{"norm": "rmsnorm", "norm_eps": 1e-06, "positions": "rope", "rope_fraction": 1.0, "bias": "qkv", "init_std_o": 0.0041, "max_grad_norm": 1.0, "schedule": "wsd"}
Each number is 200 + 20 x the weight over its row's rms, rounded and kept within 0 to 999. Layers, rows and columns count from 0. The size before them is the row's rms in percent of the matrix's.

# gate: layer 4 MLP gate, 1856x704, rms 0.0609, rows 1421-1455, columns 128-191
# up: layer 4 MLP up, 1856x704, rms 0.0633, rows 1421-1455, columns 128-191
# down: layer 4 MLP down (transposed), 1856x704, rms 0.035, rows 1421-1455, columns 128-191
gate1421,096,186,180,205,239,192,223,201,158,194,173,196,211,195,197,181,190,198,185,223,222,191,184,193,208,191,239,200,180,222,224,192,200,200,257,192,182,171,188,218,211,210,180,197,200,201,233,183,203,206,195,197,238,213,161,198,216,182,220,225,214,220,159,221,148
up1421,094,160,168,181,201,169,192,163,150,219,194,242,237,218,195,193,186,223,205,167,170,184,207,222,208,202,212,194,206,213,236,174,173,200,194,176,215,159,192,188,209,228,187,190,166,174,208,231,204,206,216,215,220,171,222,172,220,201,189,183,194,177,199,189,181
down1421,096,190,162,184,228,243,185,223,213,167,161,223,211,224,192,210,173,180,215,156,230,201,208,186,222,197,142,189,198,212,192,216,171,159,211,214,194,194,166,188,220,182,222,216,199,237,216,204,205,212,193,237,186,174,185,218,164,180,213,166,205,165,175,210,204
gate1422,099,238,242,175,203,195,198,180,191,234,199,176,205,198,220,208,211,201,209,230,185,196,236,202,174,196,213,201,192,214,202,201,203,190,172,170,220,215,184,208,209,206,202,179,183,198,209,194,191,225,188,185,201,191,226,202,201,235,182,168,204,242,257,207,189
up1422,099,198,187,235,242,185,198,160,207,181,198,167,228,176,202,243,185,218,190,176,224,183,190,169,182,207,265,186,180,181,211,168,220,212,173,205,179,195,165,226,255,150,195,216,209,186,190,188,208,226,184,222,200,170,193,226,175,186,194,176,170,229,172,187,202
down1422,096,174,187,213,193,179,172,197,206,208,171,228,216,198,221,201,199,209,212,212,220,246,199,195,197,152,185,203,220,169,214,205,193,203,209,210,190,170,201,204,192,174,185,214,182,190,201,190,187,231,199,220,199,217,206,233,204,186,184,204,188,191,186,192,231
gate1423,104,193,195,191,215,208,186,189,227,197,208,214,201,195,170,176,205,215,243,214,198,150,238,220,219,204,179,201,215,165,185,177,219,210,195,184,172,173,209,198,208,213,196,190,189,210,197,223,204,190,197,189,240,207,206,213,187,193,217,220,215,167,199,223,207
up1423,106,205,187,220,220,186,165,230,225,184,211,206,222,198,178,195,209,210,216,187,222,164,167,203,187,196,203,187,183,188,188,190,179,232,226,192,181,246,190,215,188,169,167,194,220,189,198,225,219,179,211,154,216,212,212,205,208,221,202,211,209,216,177,195,210
down1423,105,199,222,191,179,194,208,204,187,167,224,172,173,177,176,223,227,197,206,174,193,244,197,195,181,189,195,208,201,190,220,189,180,226,182,204,195,212,210,196,231,160,195,197,163,184,175,192,201,235,226,242,201,210,224,215,209,215,196,201,189,210,201,240,162
gate1424,096,180,220,187,161,177,191,227,204,162,161,201,214,175,195,204,183,204,179,222,191,164,205,197,231,197,212,190,203,192,199,202,208,219,212,189,174,203,213,189,189,204,205,194,180,203,232,158,158,176,203,176,180,225,195,217,203,205,215,212,218,209,198,212,174
up1424,098,186,188,191,217,190,222,204,197,140,189,178,195,203,230,178,218,210,190,250,216,193,232,195,219,176,205,188,194,217,176,196,186,203,221,190,175,207,169,204,206,194,198,213,213,212,190,216,204,187,197,229,165,218,193,199,191,201,220,201,231,216,191,207,227
down1424,095,178,206,177,202,158,180,189,172,235,195,217,171,191,202,197,198,191,167,186,207,187,181,184,166,223,205,210,219,183,187,225,209,207,176,219,183,230,211,175,262,192,200,174,208,195,195,193,213,190,174,247,211,167,157,206,178,229,192,199,203,206,208,236,216
gate1425,098,221,165,193,201,208,222,204,204,187,230,199,170,213,221,185,204,200,229,179,216,242,195,212,195,190,168,191,185,166,230,220,212,175,224,202,210,204,181,208,183,215,217,198,206,197,184,227,206,214,195,179,192,189,184,193,212,161,179,193,193,226,198,229,191
up1425,100,226,247,196,194,198,214,200,231,203,207,232,220,195,195,226,202,212,237,199,187,164,204,209,182,220,199,201,228,205,183,231,224,172,237,183,208,198,214,211,177,149,217,190,209,154,225,184,204,197,194,188,189,191,225,202,191,160,193,173,184,190,182,203,214
down1425,099,207,210,204,163,204,215,188,244,210,194,181,214,219,194,164,189,207,200,173,210,225,193,180,242,190,194,220,204,195,181,174,206,236,177,190,225,199,228,198,173,219,194,188,209,162,208,194,190,218,207,174,192,177,223,225,188,204,187,197,200,195,218,224,202
gate1426,095,194,234,223,209,231,207,193,187,215,163,215,155,190,223,204,198,204,193,221,177,185,222,209,184,232,176,154,191,221,199,218,192,180,189,181,156,192,186,214,170,157,152,200,181,198,219,212,198,213,240,194,222,213,215,238,164,201,194,204,172,196,209,219,179
up1426,099,202,181,214,194,222,208,203,178,186,191,217,178,204,217,193,173,209,207,195,233,197,178,215,195,241,228,187,200,229,205,203,172,226,192,165,180,209,195,190,199,173,209,210,171,204,207,223,249,235,226,193,224,196,211,220,182,184,211,190,172,183,207,248,188
down1426,097,191,179,198,188,196,177,204,171,196,221,210,184,213,229,225,222,185,191,196,224,212,218,191,212,223,197,184,189,220,191,216,178,194,205,169,205,184,179,199,199,190,193,203,201,179,195,216,202,219,208,162,227,169,209,226,193,224,224,195,196,231,221,167,204
gate1427,099,227,184,197,173,188,214,217,177,165,193,217,193,204,243,201,224,236,197,188,160,203,204,223,211,206,217,204,174,218,240,209,206,209,194,211,241,222,224,159,170,194,211,236,200,182,212,211,252,214,209,199,161,213,158,204,187,185,173,224,191,235,198,197,249
up1427,093,194,177,204,147,220,211,202,192,204,186,193,220,208,171,211,197,207,224,181,164,195,226,223,175,202,224,228,181,219,218,211,223,208,154,201,180,191,231,183,205,187,181,234,196,194,189,196,208,190,208,180,205,223,206,236,200,180,197,221,203,205,216,182,184
down1427,103,172,167,201,206,223,204,230,212,180,191,133,164,184,207,217,237,225,213,186,212,225,225,208,190,240,212,177,216,211,188,239,213,215,186,187,187,232,198,189,214,215,203,192,187,200,210,190,181,178,243,195,226,233,197,201,202,220,196,209,193,218,224,209,181
gate1428,101,215,233,181,203,199,220,216,194,196,221,195,206,198,180,172,215,194,232,224,199,207,173,214,186,176,181,207,213,200,197,217,219,216,213,193,191,194,204,188,231,206,223,213,211,216,202,202,191,200,196,155,234,211,173,215,195,229,205,182,221,216,201,157,182
up1428,099,199,199,195,197,204,223,227,216,211,219,243,216,179,210,199,195,205,231,208,203,220,219,181,198,186,228,183,207,200,177,191,218,223,222,209,195,208,220,257,220,179,229,191,192,143,177,195,211,211,204,197,213,203,200,184,195,189,189,208,179,198,157,193,190
down1428,099,199,209,239,213,235,233,208,179,208,190,195,226,174,224,201,196,220,167,201,173,213,151,201,186,204,196,163,202,229,211,204,181,221,202,194,190,184,245,207,224,226,203,199,225,168,173,198,147,157,216,211,206,159,192,207,239,188,154,205,219,224,194,185,219
gate1429,098,225,203,181,198,191,223,219,192,206,196,209,224,174,214,196,206,215,229,162,172,238,185,197,206,163,209,189,208,211,205,180,233,157,214,190,198,166,191,192,182,169,152,225,191,197,225,219,196,226,204,205,203,213,205,209,222,218,217,178,173,191,212,185,173
up1429,096,220,190,180,205,167,208,187,216,245,223,206,185,173,179,203,224,194,190,183,180,226,236,204,206,209,190,203,186,212,184,257,176,198,217,196,186,175,195,177,208,199,247,174,195,210,181,217,231,209,156,232,183,206,246,157,203,201,188,224,203,239,192,191,186
down1429,100,187,196,203,172,204,208,202,202,206,186,226,225,198,191,237,168,194,160,194,195,222,201,202,214,225,187,197,187,234,202,185,220,190,201,212,197,178,193,200,239,180,228,172,236,173,167,232,164,224,204,200,221,198,205,195,199,200,174,204,184,202,186,229,198
gate1430,090,177,199,199,223,201,194,146,176,174,150,182,204,197,181,189,196,179,194,197,213,237,248,207,202,201,195,202,202,209,161,213,199,176,220,256,182,190,207,172,224,193,205,222,174,200,192,208,238,204,189,211,194,225,189,187,198,183,171,191,210,158,200,174,242
up1430,094,221,195,220,221,221,183,198,178,204,198,174,207,183,248,194,200,170,209,246,232,202,165,227,207,180,182,187,198,170,178,211,178,225,193,203,208,175,213,191,208,185,140,220,199,221,204,204,174,219,204,208,184,191,225,167,203,176,202,195,223,220,210,179,237
down1430,092,199,206,176,222,211,156,205,204,230,214,189,164,217,209,197,199,198,210,192,209,206,225,188,212,219,208,203,192,224,211,227,210,206,187,216,214,185,191,199,220,191,196,180,185,217,203,226,192,203,217,196,201,163,196,217,200,221,225,214,190,192,177,217,192
gate1431,102,222,187,228,179,192,171,189,193,201,193,190,200,165,198,216,182,212,208,151,190,215,196,197,195,180,207,218,223,247,201,145,192,205,215,237,213,194,216,224,232,202,178,199,222,182,177,210,186,187,153,197,187,176,209,226,179,177,172,205,164,172,206,192,230
up1431,105,231,204,208,184,165,180,184,165,206,197,200,225,188,230,220,204,183,227,206,187,189,220,212,224,196,185,230,188,195,224,226,182,198,241,228,218,196,203,201,226,176,202,159,204,202,213,198,200,207,177,208,194,196,199,247,159,220,179,209,162,229,224,195,155
down1431,108,187,181,196,190,198,224,217,213,189,211,206,206,212,176,215,174,200,166,207,210,177,193,206,194,193,195,198,181,211,198,194,195,189,175,216,187,173,186,235,211,172,191,199,174,208,211,195,242,179,188,198,202,191,190,184,208,199,211,198,231,208,188,169,199
gate1432,105,208,172,179,165,161,192,194,172,247,223,190,193,215,195,245,202,202,235,200,214,199,230,205,215,190,198,201,193,193,229,209,197,229,177,236,184,195,209,205,221,212,212,182,228,190,202,209,224,170,195,218,222,194,214,155,221,206,200,204,170,181,187,215,215
up1432,102,214,198,206,198,230,177,165,180,188,237,196,197,198,181,158,210,172,173,201,231,192,223,180,211,216,215,176,242,222,205,197,178,197,199,195,182,209,186,181,186,222,238,213,210,185,184,183,214,186,178,217,185,150,195,200,190,183,168,187,188,197,208,224,221
down1432,103,218,202,172,191,193,189,189,158,233,216,206,186,228,153,212,189,202,190,171,169,178,252,219,198,211,233,176,188,181,189,198,201,207,191,221,183,184,189,184,180,178,197,203,183,203,223,206,223,166,189,224,186,193,188,208,182,191,235,174,225,181,196,198,221
gate1433,100,203,215,204,177,185,185,214,207,180,173,176,193,187,180,199,204,208,175,208,189,211,195,241,220,189,182,218,186,209,201,190,185,218,192,216,188,175,190,200,213,176,206,177,193,208,159,212,198,181,197,211,216,220,212,218,219,193,195,200,180,214,215,181,208
up1433,102,198,214,188,204,214,168,190,223,181,195,181,162,204,226,169,183,243,220,190,244,172,195,241,178,167,190,193,215,216,239,197,197,202,190,201,176,204,207,210,239,217,181,179,205,236,231,206,194,182,239,171,219,176,195,217,209,192,188,204,219,225,210,191,199
down1433,100,189,198,223,199,233,228,199,209,181,178,177,204,219,174,199,191,206,208,205,195,198,193,207,203,197,200,223,201,215,182,194,221,180,209,206,176,204,206,210,193,184,182,195,198,223,213,219,182,224,179,152,182,182,178,164,184,182,229,197,212,156,182,196,191
gate1434,099,221,198,206,180,199,176,213,202,238,213,259,177,214,214,175,269,207,219,159,190,201,226,204,191,171,236,205,189,215,241,196,200,213,191,186,176,171,188,232,248,180,194,185,169,198,216,228,218,206,180,194,200,221,190,178,201,181,208,198,167,203,209,178,219
up1434,097,199,168,247,192,194,195,192,210,196,206,247,211,189,177,222,183,217,241,204,204,187,209,241,195,192,245,224,185,226,206,201,201,173,195,233,216,210,194,192,222,185,207,202,234,198,222,198,252,196,206,203,224,216,232,171,203,226,203,194,188,226,203,185,189
down1434,102,171,211,211,178,177,174,216,179,180,159,209,218,225,239,183,188,189,227,200,204,204,154,173,189,208,164,219,199,178,181,233,196,174,207,193,167,195,232,190,198,138,217,197,197,171,214,179,213,215,218,194,202,223,164,215,196,228,199,202,216,232,226,188,231
gate1435,104,220,197,213,178,206,191,183,200,185,210,196,208,189,184,205,201,182,207,195,197,199,206,229,204,170,218,212,224,233,229,184,202,186,197,224,204,225,239,225,228,186,238,178,211,203,207,199,198,214,217,179,179,189,199,193,203,208,216,176,196,186,210,218,176
up1435,107,206,215,196,185,205,201,181,171,178,215,202,169,223,224,209,228,215,198,227,186,211,190,217,158,196,200,225,179,217,192,208,204,195,196,211,222,208,170,181,188,191,195,238,200,207,194,187,184,219,207,208,209,198,214,198,202,194,204,227,196,175,191,209,219
down1435,101,177,220,196,219,181,213,181,216,219,185,195,169,201,205,194,195,206,217,229,202,238,226,186,186,176,199,230,208,236,211,160,192,189,213,191,190,201,189,214,193,199,221,189,178,215,158,195,191,225,212,200,218,231,194,200,171,193,191,184,193,202,196,169,203
gate1436,099,224,213,208,218,186,180,199,199,182,187,207,200,182,231,210,190,196,191,199,193,229,160,205,221,192,173,183,186,221,191,216,209,197,197,189,168,203,226,206,200,203,215,171,196,221,183,212,219,235,191,199,204,234,210,192,174,215,150,215,243,176,195,237,236
up1436,097,168,211,178,212,244,202,200,212,182,201,186,219,186,162,206,190,187,199,174,186,208,191,172,240,210,213,179,213,218,202,170,207,184,210,231,212,183,241,195,181,222,196,183,219,190,189,192,179,211,164,221,243,183,182,221,167,224,180,206,232,196,228,213,224
down1436,097,210,186,221,201,220,208,186,204,212,189,195,228,220,180,220,178,226,156,207,216,184,235,191,198,205,215,214,210,219,210,217,208,192,196,193,166,180,206,208,180,199,220,211,181,172,177,233,222,225,206,198,186,225,178,202,240,188,203,223,198,184,209,191,214
gate1437,098,196,212,221,181,220,220,229,203,218,173,190,218,233,158,192,211,165,242,212,206,196,189,208,201,206,193,214,206,193,233,201,243,186,211,214,226,194,179,207,159,191,175,205,213,201,226,214,149,185,201,165,198,204,175,188,175,207,211,160,227,177,228,204,193
up1437,101,224,199,191,225,199,221,235,217,196,200,202,205,190,197,174,198,206,225,180,182,233,166,200,202,223,190,192,163,238,233,218,218,229,207,196,236,212,221,193,227,193,207,179,200,229,200,238,223,194,216,229,144,175,182,202,159,197,209,229,223,211,173,187,193
down1437,103,198,197,180,210,196,191,207,218,197,186,205,176,210,199,224,207,191,217,192,206,195,195,158,179,236,179,203,231,177,192,203,197,195,183,186,220,213,213,207,234,214,172,211,166,206,231,200,216,181,180,200,168,197,208,222,182,232,222,208,201,161,231,171,223
gate1438,100,206,197,183,196,233,217,171,178,216,219,179,191,157,210,198,183,208,203,198,170,193,197,185,189,183,230,209,193,189,201,166,215,202,213,180,195,193,215,177,163,198,229,186,198,180,174,197,195,224,194,199,160,215,218,214,222,191,179,258,221,175,214,217,228
up1438,099,212,184,178,194,152,213,210,235,169,192,197,220,216,203,216,242,182,174,230,211,198,199,204,223,241,193,192,181,202,162,197,210,210,182,181,169,168,198,204,162,235,194,202,184,213,201,212,204,178,167,258,192,199,202,199,194,223,233,180,212,200,179,220,209
down1438,101,194,195,199,246,186,213,210,186,219,234,209,188,192,203,188,207,183,190,203,202,197,219,183,210,202,222,213,198,183,220,205,196,203,203,217,203,183,156,232,187,180,212,212,222,188,204,173,188,205,202,202,203,235,220,197,213,183,196,191,221,215,212,211,197
gate1439,102,224,216,204,185,199,199,193,199,203,190,213,190,216,178,207,202,212,174,189,221,218,227,237,207,215,234,228,154,206,203,178,198,184,195,181,179,235,184,220,181,201,173,226,155,186,260,234,167,247,250,202,182,198,182,219,230,207,206,211,214,196,174,168,190
up1439,100,225,189,216,196,177,169,167,187,178,186,205,233,205,208,175,214,200,197,207,193,166,190,250,215,210,178,224,202,190,228,173,189,221,184,191,220,198,193,217,203,201,189,200,178,189,210,168,203,204,198,165,186,243,176,207,196,209,212,229,198,207,219,180,207
down1439,089,207,216,180,208,211,181,185,149,147,187,184,202,178,215,177,198,194,198,169,186,200,182,210,198,190,202,237,212,198,237,200,203,178,212,205,178,189,192,182,165,198,185,164,193,216,198,174,190,171,204,161,203,220,234,164,172,220,211,199,187,195,201,201,198
gate1440,090,173,201,179,172,222,199,237,188,193,170,200,196,217,223,229,203,203,206,196,211,249,217,192,166,167,220,199,204,192,226,193,225,211,218,218,180,209,205,186,191,199,239,245,205,184,219,214,221,203,200,215,172,202,216,197,228,210,213,201,203,155,197,230,212
up1440,087,189,193,198,163,224,170,216,191,184,248,174,232,213,150,211,236,205,211,210,212,204,191,205,232,202,209,211,204,229,192,188,210,177,189,219,189,192,208,202,209,204,221,214,251,187,183,235,200,176,216,178,192,236,217,204,210,171,238,225,205,205,194,201,223
down1440,088,210,193,221,207,199,194,192,188,204,203,204,216,173,213,228,196,216,196,188,213,206,212,219,169,196,187,239,214,215,181,203,224,204,213,198,186,204,171,190,173,209,187,207,207,198,167,202,206,189,217,196,202,181,228,209,178,233,197,168,205,197,198,210,197
gate1441,126,201,200,210,190,165,184,203,216,185,226,192,219,188,215,172,218,204,203,196,210,220,201,174,183,193,232,222,159,216,241,213,188,183,193,193,161,205,219,173,223,229,225,168,186,169,247,229,215,221,195,131,228,202,187,186,214,187,237,207,186,172,192,196,198
up1441,125,207,179,190,230,210,191,202,190,184,208,195,209,210,199,231,198,211,212,195,198,212,173,211,180,205,228,176,175,201,219,190,181,205,165,189,181,203,216,188,196,205,215,220,181,194,218,202,216,246,227,198,203,170,228,179,188,173,244,214,200,183,211,175,199
down1441,128,186,221,208,166,197,211,213,207,191,179,217,184,209,213,209,194,217,223,187,197,170,198,228,185,193,182,206,215,194,199,199,214,198,212,201,217,203,186,227,177,191,183,209,226,209,155,189,180,175,163,234,168,182,187,220,210,212,159,220,182,208,209,229,177
gate1442,101,150,196,215,227,210,193,208,189,175,201,201,201,206,215,220,220,235,182,208,179,197,168,199,181,200,194,174,191,210,186,158,217,216,213,176,234,200,192,184,207,222,187,205,166,238,184,204,225,168,187,212,176,238,192,224,190,197,184,205,218,217,208,227,238
up1442,095,211,188,216,211,195,199,195,194,198,229,201,182,216,183,214,185,189,204,187,213,226,208,206,194,198,217,186,196,211,199,184,177,180,227,212,190,202,218,186,189,237,173,226,194,248,205,161,201,215,161,221,182,187,172,181,221,184,174,237,222,227,223,202,193
down1442,098,216,191,198,207,216,193,191,230,182,200,207,208,209,199,226,217,246,204,241,174,207,178,197,206,185,196,203,188,224,146,198,219,199,189,202,216,214,181,213,183,226,229,212,225,156,175,202,178,175,218,209,180,193,163,203,210,207,243,213,210,236,221,204,219
gate1443,099,239,193,245,197,233,203,171,209,178,210,210,236,209,221,201,184,246,185,160,182,226,221,193,216,181,146,171,173,183,187,233,203,196,192,216,181,207,208,213,209,192,203,167,211,194,224,239,230,202,205,225,184,230,174,194,190,192,207,206,207,215,234,177,214
up1443,097,194,190,234,211,202,200,230,234,150,181,216,224,204,183,230,205,192,204,147,164,194,216,237,201,167,223,217,193,208,144,199,220,210,200,202,166,214,177,209,173,170,165,183,210,230,217,202,195,205,194,178,222,182,199,237,197,224,213,182,205,210,175,188,217
down1443,101,183,236,205,185,190,216,202,212,221,212,237,195,203,231,214,176,191,191,181,203,170,204,174,181,219,189,170,166,160,169,209,196,197,197,199,216,206,212,233,242,251,180,214,219,213,180,190,201,200,228,207,169,213,178,174,210,197,194,180,196,209,226,219,183
gate1444,093,202,236,173,185,210,214,203,147,179,231,171,188,188,190,212,223,224,175,211,210,210,212,190,161,229,184,238,193,202,189,198,196,185,183,193,192,201,203,204,223,190,173,156,186,205,205,188,224,192,214,208,186,185,190,207,202,165,205,211,245,206,195,218,201
up1444,093,212,194,219,217,194,209,169,208,197,200,209,218,221,230,182,213,207,221,197,204,220,226,197,236,207,177,186,189,215,152,198,186,190,205,219,211,215,220,185,213,187,227,223,191,213,185,211,213,223,178,205,198,229,194,207,198,188,224,171,158,206,179,171,276
down1444,081,182,223,234,173,224,201,220,138,202,211,199,218,209,199,201,214,239,213,182,177,178,210,199,192,196,194,189,182,197,187,212,195,243,185,225,203,193,210,178,235,205,182,182,218,215,210,209,202,167,201,204,170,194,198,182,203,187,209,205,198,227,203,185,193
gate1445,096,175,210,188,170,193,200,196,192,209,209,153,188,206,184,227,195,220,213,194,197,206,205,190,208,191,187,251,185,206,202,191,228,194,211,192,223,196,195,216,184,189,198,212,214,198,217,176,198,187,217,165,218,235,198,212,217,179,203,173,188,228,177,214,192
up1445,094,199,201,240,202,203,182,179,167,181,197,209,199,198,203,186,224,200,180,202,186,206,209,209,157,195,223,248,196,190,209,210,193,218,205,232,195,225,187,185,162,231,196,209,244,222,222,195,234,173,191,163,193,207,205,202,182,203,207,196,220,179,200,207,203
down1445,095,157,179,213,241,197,176,226,182,250,197,188,179,196,213,212,183,195,204,188,186,178,194,205,229,207,189,255,211,191,167,214,204,206,190,214,227,228,234,192,187,173,201,165,217,198,223,196,180,174,222,186,197,240,201,196,214,218,181,190,242,180,201,232,204
gate1446,089,225,181,233,210,203,186,216,211,225,227,203,199,191,175,177,212,190,170,213,171,230,207,191,206,203,182,227,189,229,198,210,201,183,151,175,164,208,181,220,235,237,203,196,223,217,238,161,233,213,196,200,198,219,230,185,173,204,211,212,207,206,177,230,194
up1446,093,204,183,184,214,226,168,179,163,154,221,207,186,198,152,180,178,212,258,198,200,227,216,182,184,194,198,227,185,208,171,212,224,200,182,200,189,200,185,197,225,189,219,188,229,205,205,214,151,203,200,216,180,162,214,183,174,171,185,163,174,183,185,191,172
down1446,091,187,206,195,210,224,195,222,154,199,222,187,185,197,224,198,196,178,223,237,226,194,184,219,172,216,227,185,216,183,171,251,216,242,196,197,201,182,227,187,199,210,182,186,203,196,210,210,216,173,193,234,197,176,220,213,192,209,174,192,195,192,234,228,243
gate1447,092,163,196,230,219,168,239,186,203,192,184,178,225,216,194,201,186,181,212,224,189,171,164,205,145,225,218,197,215,194,166,191,222,186,177,178,214,190,199,221,198,208,183,255,203,205,200,216,197,227,179,210,201,190,201,184,193,227,232,198,151,214,195,193,215
up1447,097,199,188,208,202,168,207,187,232,192,210,204,215,225,210,201,201,225,204,191,158,194,192,224,210,211,190,181,228,173,230,196,190,161,177,170,201,196,215,202,199,196,184,199,184,175,194,196,183,178,174,199,220,191,220,199,217,211,176,226,167,195,216,208,222
down1447,095,237,210,164,164,172,206,175,185,185,184,212,206,230,182,155,167,205,196,226,185,215,200,202,161,192,187,206,202,194,208,197,197,192,212,221,223,191,177,204,188,199,183,180,216,218,175,209,184,220,207,197,227,229,207,174,139,183,241,197,215,181,227,185,233
gate1448,088,229,183,196,228,194,205,180,192,213,210,229,216,175,186,225,207,139,195,210,166,207,201,203,217,193,222,175,181,186,232,213,207,182,209,190,183,171,229,179,196,217,191,207,188,211,196,215,211,205,246,179,200,173,196,216,166,180,208,196,191,186,215,192,192
up1448,088,205,174,192,201,209,215,182,196,210,217,179,203,152,208,212,205,200,199,177,210,199,187,194,201,161,225,195,223,197,209,178,192,188,207,167,159,188,160,205,202,219,219,261,208,175,163,219,193,166,198,204,203,197,190,191,199,227,186,221,184,216,215,209,225
down1448,082,182,219,217,184,180,210,187,226,175,193,183,169,201,203,190,195,209,243,186,160,213,211,190,203,200,191,205,188,232,237,168,200,213,218,210,185,229,206,209,191,212,186,219,164,196,184,186,212,211,171,188,238,224,243,215,235,214,208,234,179,179,157,196,203
gate1449,095,182,184,214,204,213,203,214,221,203,176,205,183,229,157,207,170,196,247,181,202,203,215,170,206,194,241,231,194,198,186,180,211,208,215,185,190,165,200,204,161,221,196,171,216,214,179,191,168,203,213,220,189,215,205,208,186,178,222,215,197,208,217,201,199
up1449,096,185,206,186,216,190,200,205,205,223,195,218,178,188,219,203,222,179,207,202,184,200,221,231,218,181,178,161,188,183,233,192,228,212,237,231,185,180,172,172,201,183,227,179,179,189,207,196,192,148,193,175,186,218,203,215,201,222,202,181,174,199,184,194,199
down1449,097,199,216,224,168,212,168,214,221,200,202,215,199,198,157,199,194,217,217,228,226,184,217,204,192,174,223,184,212,204,191,202,178,187,213,184,201,184,180,195,196,206,206,222,199,183,161,181,192,191,214,220,210,238,223,163,204,174,184,223,225,218,174,193,201
gate1450,095,206,195,199,215,223,189,187,181,178,179,207,132,161,190,194,183,180,215,208,193,198,196,197,188,252,214,199,213,209,195,183,175,188,214,205,213,208,196,174,245,209,208,170,211,224,192,170,190,178,201,230,169,211,203,224,202,190,164,189,220,210,197,240,225
up1450,097,174,171,191,219,204,201,195,230,184,242,204,208,202,225,176,189,188,153,212,196,206,196,146,205,193,216,154,196,217,202,204,220,178,212,187,177,199,198,204,213,220,192,199,223,225,178,183,193,182,195,177,220,222,195,208,195,188,242,186,195,192,180,225,208
down1450,098,203,244,239,219,173,188,181,186,243,175,226,183,190,206,254,225,188,206,201,219,186,194,218,195,184,209,201,146,207,170,180,212,194,182,194,239,190,186,204,213,204,253,187,209,197,190,207,194,182,188,242,174,160,203,195,187,205,193,220,234,203,198,232,210
gate1451,103,185,197,218,220,221,156,240,167,196,236,212,177,179,222,224,227,251,195,217,185,210,181,178,149,216,146,192,190,202,220,235,208,194,235,210,183,163,227,176,168,204,171,226,170,200,196,212,186,205,164,197,187,211,224,176,178,199,217,218,151,177,183,201,211
up1451,093,205,170,200,212,184,213,199,188,195,241,210,223,182,193,196,174,213,220,212,194,197,252,200,214,227,223,225,181,170,210,223,179,197,198,194,225,203,184,227,156,223,195,186,178,197,197,176,212,215,211,193,170,188,201,160,192,209,218,191,180,164,216,196,165
down1451,100,198,191,213,210,193,203,191,197,229,197,172,210,210,209,169,154,159,211,175,222,224,218,196,217,213,194,224,179,183,193,184,184,212,156,216,222,199,199,182,151,186,234,159,239,184,215,197,229,216,209,196,196,203,198,204,224,170,188,170,189,198,229,204,215
gate1452,096,199,176,224,232,217,209,214,205,179,210,236,163,229,189,205,184,231,217,201,211,200,195,194,187,200,179,182,166,189,183,173,233,225,191,228,213,197,184,216,205,211,188,196,220,227,218,197,190,200,193,227,171,211,192,226,218,194,166,192,216,182,210,183,201
up1452,096,203,201,224,185,218,226,210,200,208,219,176,203,197,205,204,198,208,183,222,223,192,210,185,219,216,208,202,198,225,218,199,223,230,224,222,224,174,222,206,179,231,188,216,177,186,214,224,191,170,190,168,180,160,228,224,202,207,210,177,203,177,193,199,214
down1452,095,191,221,188,188,225,185,195,233,191,215,152,222,228,185,225,184,198,188,222,188,208,210,184,227,212,186,157,196,164,233,211,187,149,189,204,185,197,215,260,171,194,224,186,191,182,205,217,232,191,199,191,176,193,211,220,206,187,174,237,196,183,192,190,211
gate1453,104,165,220,195,193,189,178,162,207,210,182,196,203,169,176,189,208,182,191,179,213,208,223,181,201,215,147,203,198,219,223,218,178,162,150,222,170,179,186,186,203,205,175,200,186,198,201,173,191,179,208,203,198,222,177,185,202,185,227,169,203,197,191,191,217
up1453,105,216,213,205,201,206,207,156,183,197,198,181,130,178,181,204,189,220,178,214,200,210,208,164,193,169,218,211,180,213,220,199,221,163,211,196,168,186,180,174,197,192,176,202,171,184,196,176,199,152,202,209,199,215,194,185,206,184,170,197,193,175,192,199,183
down1453,099,215,197,203,166,203,171,175,215,203,206,183,210,206,192,200,171,185,237,240,175,198,167,197,210,228,244,222,189,199,213,223,185,194,210,161,177,195,188,165,192,227,205,182,189,179,157,153,199,182,209,184,206,183,238,192,189,185,200,179,206,184,201,232,172
gate1454,094,202,211,214,184,211,202,183,171,196,211,200,224,177,207,180,182,205,198,219,211,200,243,208,228,208,180,191,174,207,179,210,192,189,180,179,172,219,195,211,173,210,209,200,192,195,233,182,194,248,188,188,208,188,216,205,181,219,176,239,148,250,194,225,211
up1454,093,183,212,195,216,195,201,201,214,220,221,240,236,185,218,179,187,172,195,218,189,200,178,178,172,180,218,241,194,211,213,197,191,201,211,206,193,198,190,192,186,186,198,171,187,205,216,185,208,215,219,186,166,199,215,220,220,200,162,184,184,204,190,221,180
down1454,094,199,204,200,205,173,177,186,210,197,217,194,174,155,234,166,144,204,183,183,220,241,196,171,199,186,183,206,193,214,199,217,192,187,217,210,183,184,185,181,222,216,193,178,182,213,212,205,206,234,199,204,190,200,154,200,185,169,209,213,191,165,198,213,189
gate1455,096,203,186,219,201,197,169,235,203,215,171,199,197,206,190,183,162,201,196,201,217,185,207,209,176,166,190,231,182,181,194,178,226,227,179,180,176,166,194,205,230,220,225,181,173,200,244,214,184,192,203,224,190,205,184,190,208,237,185,226,199,194,223,181,189
up1455,096,155,214,205,193,178,183,205,212,227,202,206,183,213,203,205,197,165,192,203,196,170,244,203,218,203,205,181,193,229,209,249,186,202,173,206,177,214,201,211,211,177,225,208,215,172,219,168,235,227,171,191,208,198,215,174,206,211,220,179,174,217,172,229,170
down1455,103,187,201,170,178,197,201,231,186,184,186,182,240,213,211,179,193,181,198,215,203,177,214,247,163,181,195,215,190,204,204,165,218,210,204,207,221,206,212,206,193,205,186,190,184,204,219,202,174,211,189,204,196,212,208,223,197,228,195,193,193,175,200,223,157